Each number is 128 + 32 x the weight over its row's rms, rounded and kept within 0 to 255. Layers, rows and columns count from 0. Numbers have three digits each. The size before them is the row's rms in percent of the matrix's.

# up: layer 5 MLP up, 256x96, rms 0.19, rows 223-255, columns 48-95
# down: layer 5 MLP down (transposed), 256x96, rms 0.179, rows 223-255, columns 48-95
# gate: layer 5 MLP gate, 256x96, rms 0.206, rows 224-255, columns 48-95
up223 105:124116155116160146116075126113182088149161122142152073210097115131099102103123114176142144119127091126112105175126108144148097131164169093178156
down223 107:137147134140120126143150158146079149110144135104087077174172117141144163151065208105095082139140123103114148074195227117130120106153114157162096
gate224 107:134172080133091123085140118136118115140198117145107102146105146128073170112122127150136124164115133120153195130102147095160143120129074102126129
up224 106:113173166100096136134146095069075100149147080113125094203086137107107140096136104115091106110150112162138169146154085153120108132113065139139068
down224 103:130144108121129131123085104105111092116143102139116118122074098119092152101158060102182148121110138143201158120139086147146118141124121169154082
gate225 097:127130144140103058131074082136114164148137143130128119039125112153116091094125105104110157123176085110071129136095073107161077179110159160131128
up225 096:115173093124062103109131047067173108082159173124117140099123074105147105122093150129135201140118134142088127169115146086151139118183143133151159
down225 097:169114117157080096070158110124224116099054145120079083089163099156115081180130122161136135143128135142145078158109138112063098122107120164135161
gate226 089:110094141100103117096116112147121100109142161129165113092164122154149125136114102093159109150033198139120164143048105151122189109169127108118086
up226 095:140153167106147144160151155137189133114091107194153085101146148116100119089153162161151137096155139095183130154118133105162083076132089116155120
down226 104:105072147117144151110185138161144111133162113110085097166127136077147103134133093168121141116156161208128116139139126101039072121123133106114185
gate227 099:110112134140137106103170201123121110131163142046128111088152111131087195062166170155133147123115152095126159134087124100103104149122149116086059
up227 092:112169088157151048132124111140103119138154166162080143120090118113058096158113086090187098104127132143137145068124166137141169111168175094148124
down227 094:146165131094041066134085201108182087170148108154155112139123116139127118125059153172110105110136122147129173118093110148148097099080146183128162
gate228 086:140113141108062143144110110096120122124157127137181165128115114101106117151124141155098172113173170153127095139082131183111132105166148130100154
up228 101:129102126127105088155132124108116085120135113121116150159183151065139158098138153107132078132189146069127163131089153135140087092148143062095142
down228 099:094101146143130088095141116174123136163145073114159043153132136121085127150123108107104106154087093175167093109185122107142166132143135185158064
gate229 119:139102156188186071125133106165173112103129171122128143121162105127170118158084121144085124189149114110171152167151118112092116110129121069143073
up229 112:145077156121181177124085090106153127137118168138084125123154066110103064188158146151155137091086130179112111198101149130112138135127129164122117
down229 110:134109109135197094123086149178141126100125137097122200129096166152087173136084155114171124141135037090198141076160114116105133108151149122159109
gate230 105:118150101090116115129147153133103136132075157116138114153160101090120120118125099176158113106062099158119136122122076088108174106058118115162167
up230 100:104120114131126090063073112099136115083148129160159092122137118133163101084194125150126155079062177128138146109080104064128145104098134166168171
down230 095:076121171138137173134144122147144075143102078082067134084120139117084094143098157128099126188158074106109097086117125130154099080185162155161099
gate231 093:111183105120151146167137080101054182144125128148116146137140096141076113103122141126182135200124128169105193135102114123159153116118127146145114
up231 094:134124114120124151128122100109157142108108097160197132103152138175105162140128167143138147098123152189151163108131159111135123135136042071126116
down231 097:154172095128153021099094105129179118185084122129120125124076097134159099109070151174098113098123125076124147195139155162119104141141114091126070
gate232 089:137172134109100111164164094110157105089106128127110071121094115135116083082122152124102137118110072137102123135133106196114155104179105096107140
up232 093:106105171054107086109135150178146125131144155111140153127097153114181159110093155131099164136127130094190141113096140077130176110164138151138119
down232 094:102115129098134126077111129134143189148132153169132143127106178156155166149130095148167062147165166129132131181127179120147117113089127143208066
gate233 096:156119102120087188125115107119122141178102156114155087112138156068152121149131124121109204163096113131119119118097122092124133162071111142125145
up233 109:083134184151125145103085154114160118122128145086135100155092136123086160144169122131145111132157190098131101153109219166105083155085182144134139
down233 099:169152102159126119092093139136125146138091112154110094051147086133145075100171104143134148085127151138116125189140149149071074113109094123119172
gate234 100:083119120131044201122123092150098095118118146135169137085063113107114203106104156115152087155159069134173168173157146126159190106119126146149089
up234 102:146124108187109103120128166140116129148128133198067134105179161123101092198108135132125121188096118134188092127147056146110125105142180105157167
down234 100:115114141116114089129100108079109124122110157150183201117143104128065110127121160140118131108055153149094104112174008109126165114139109095102129
gate235 105:107067160087150121146148194070086149092167129118129095192151131138124156167140089121157156195175095133161158118062131089122179093143162154121124
up235 107:156138136148100154144173151170145139134106176077150100198153113149118100084120149137147185081107148170109130095146139114078203203147157122106141
down235 098:122119145184142113069123112078192094168164194088115113176147107177200107116169145159132157073088128126071149106172051167175114159093064163133120
gate236 091:054140112141130079149129072085113104111156189116092076125150103103170146125166118123113115098153096147149092106124097185167139129120099128124063
up236 090:066159093129180096140108062136118126106148127147112141144180124161144120127156121100182154169152116141099153106103127091140153105186175123130105
down236 095:122141075144136073131168128073182140147134147092119146123137194069137106152091101104160144052100095141161080092102084116148131161107149091072104
gate237 093:114130144186121059134060071105139147073146142120146111184130169146124088127093094108124111128112113165198123104111125113105136137174094129144118
up237 104:169115093038173102188126132148121105120091123097106151144136109161141110114144116123075143133217160132104149075124173133158118149139179074138176
down237 101:122141161159182118036131142104171124113120136154144167113181094150110129155140114148223114061114096105156162123115128122162117103080172148073121
gate238 109:123142094133167122107100133100134183144160134134120087091129150158159146081131150183122174146130118143191145123130153115094126141101120060121145
up238 099:171176079109167165124078134136177151200141126135118121113139071113145156165178128201076150136143151113164093168136122166071145109071151126120161
down238 099:123130093155110128090181118096043075138137157133071141135115166151150116059133192094135112096066137135125127133150125091126092135081090094143120
gate239 097:100119150135118129103161156128093147135100109184080154137141085181142168105137102119121090102064122084145171084163167127148103167137117182128097
up239 107:086157144077113109133103103085120138092153137132127052086134129098129122201076075166090116095140207094060096128157167141124106099127150094109101
down239 102:118106177146139105112100202140124091196152196084094127157182100132141205121141150126121094101097112157138160131112178183120164114160115114096150
gate240 095:139118091128148151108089168099094112170082116102090114062124191098076126088116161145119135166135059129160136201108122123136157123151147129089081
up240 096:090135150132095133094109179166173122046104107137143121097093112161120136111163135099134196159100127106133092200143118115101055114163082083132255
down240 093:122184155067063152086115132207143131130116108178076173108133140144126154123160145119142159154145217139119108164151076098128123095140106102137183
gate241 097:094124099185107118149086127136089100112075116157121079142137155100129148053138158169145145119164125153122167126120136116113122156091090140162120
up241 094:212210133147129094157075098183142086168152129118146152072131129166117071145172121141168117109100091139118096107108073093104106153160075134115146
down241 095:105141137125112171188174144124111087096085059107140127157113148115107157173120109121124089163129143118101068140116107136148077133193158120104133
gate242 098:136143098158112134127074158050074072141122137185110145152110110125141128109105079116073136137101129087088093118108130158125068089089146128123087
up242 112:084136131119145151138185092139151110111094160149108133168151212150176144140156102112120167089188151133080094115110105141134153093142117117167113
down242 106:113138045180177109106142118105023122143133134079134138139136108150122084102075125133088093126116159143142175102080127131136116113104149146158143
gate243 087:147141179108180201144156108178141160166132177181152089167101131146089149164130161084109118151168145090088139119102114112113130100190122099108074
up243 095:090135145161107104123158110138113152165105088152107132112149113118115140078173134150142037117198151179170150148111153145160136116109136175148152
down243 099:192139113104116186106097144143150077137150122190097105151169104146131121105180159143125130111130160092142063159139105194143054139107074145123157
gate244 095:145165126159102168118158163163121151102136211177133145091163105106180144181180149129100100077134120115104149106060115106106165116102178173148191
up244 099:112193177131116120073104156102111162176099146114130190141079109141087058122130180143105140062134123089154113153131200182156105130107207098154108
down244 101:102167094136154162146148134130158097143088103152160160151060098123141082092108173122174161119119191163161054132147099179151129103091166121128136
gate245 102:117076053103156164110084163073141119176115106182129146128105127125142117184100083185183069092146163125146127159173077128089149096133138127153124
up245 095:123140109162134120171137134160102121104170104083127169099131124032109082110119140119120140087137101107152169099079107100103129077093113093079141
down245 094:123140123120146134083111095136202119111084093094105085131098111116150114163133102167145159068134181071120094083090045127119116126120120131159179
gate246 096:194062083079138152085118141085116100085097123148120175126146038108135146171047150117130159178219175150109104143137155112130138107125089143132150
up246 099:150101128114101077144143147117128181104143133162149101129105119126094098136094098128059136040116099117125139084164185104116125119153093103087109
down246 098:087129072085147164072138093151135111132139060113158167115124149131162184137061111138132134085126162056127104100147165123165131109172145137097070
gate247 085:102100099173129103112093143124115121166138148156197151138151098159138130102144141154113187141125088116062127121137132150156133098177077139121154
up247 093:129100123199145086121136123119145137166164168144154069095151079123132093124209137152049149169109083096095128121119184124157139076180080100124176
down247 098:160097080131123064103117118110091120133159114122168179143115144141131127120130141090126184161111170049116042117101140067113092131107082166122113
gate248 099:064105153162125186149117098150108109123062104119147086169186147191120139092148132150036084130176130175122099118181132168154179130129165091121145
up248 104:071111110154133141168109099145064130080062109142127099173112132193169097141096108164083143117160152120092161124142069113158137105102081128078102
down248 103:159076107103139107119141137148068110136073124189161123134136148113158152151095174155155123111190124166093141107089172091147119159100074107159133
gate249 094:126054185133134124181123134083076169128093144159123122125169108136130158073127125095106148113153117183124097131059138193138140065110124161121104
up249 094:093099102123110117095085107119115149167096116109103102152149056117128100122090164145110149151166121226120136159114124138113066035108131119166144
down249 099:082058074089171124149098113145136124127137075124136183189109097117110081113092164123106117116143109161128075109112125137155124057111109168078086
gate250 097:086148164121123144112092102074132104112116120158117126090199123118108122043159133206136110190089155186144162167094086126108106159046113108110133
up250 094:087094108164098140086105078110168165130138115108073161152075153157172114144085174081110135111107129094082160184129117103175148099176121114101089
down250 097:182204063155100123092106122155116154105105120144147131103100158124190118155119127112111087119140160091127172067155134133105150090199076091141144
gate251 114:119170141137109143108180129139143135105101165135165162114185165126088153134120128150159144104094106125096105077133091066179166119173088068117122
up251 103:121135122169154079144142134145146162205139101079185183108127102115119110117165086151150097142134137166125126160137090101130124078104136164096147
down251 101:141120173062110107103097146114117118169101115148139111122162133132144120124149065177108081126197128150181136140097110115126112112171189112107155
gate252 098:172146186113178087132050138155107137060117108106142142106095106066145147144094139100160174117118179108123137081182171120162106105101132145111149
up252 094:100086110066124134156138105123125082139117190170094086132110147174112129111180090143146143140126138123139114137101109132152203140124143088171103
down252 099:126112116125125105126173174144099169102144197114154124161108070139182158144139115136140086068113077183131102139136120143063050139143117121122143
gate253 093:220098080086057103098111159111109101097132130156123154122128126132094150088164105109130149142109142131132122126143138125205081157114101131121097
up253 105:129073108141086117141107098149079126111146143136128128168132172150093080100129093151157184171117139139093128134042158147163109120096080110121173
down253 102:146165141094126114160086157163075135115132143144106117093134124141145100098197086101135093105182151173160096166175130089126117124098155139139060
gate254 108:117145129147121111082165095218159140146145105111114118062115163153110162136109147139114150121120123088149163143080166133060134158062140079211104
up254 105:157100120157127092176132136154125153131156104149138057149094129169157089156103125117120161104144099133133081116117095188155123108184142159132171
down254 109:121139168105149112121122145100161116071124103124090197150172090117104151161164061151146120163155169098075121102127116107134178098175171130064189
gate255 096:082107159111125098150084154092217126105078108132109054153125162129110139093119140138175081114145148186179174133091122138131102124174162148142140
up255 098:144140172139084126149133117051176145079140156151108129106143117157124159105214160148121191123163201137165117183147113141141070148081120136101102
down255 099:105113156139115112142118137163116131166174024165127116093145103116145170107118149096087099143209089129126138145131088126071146142136189147074167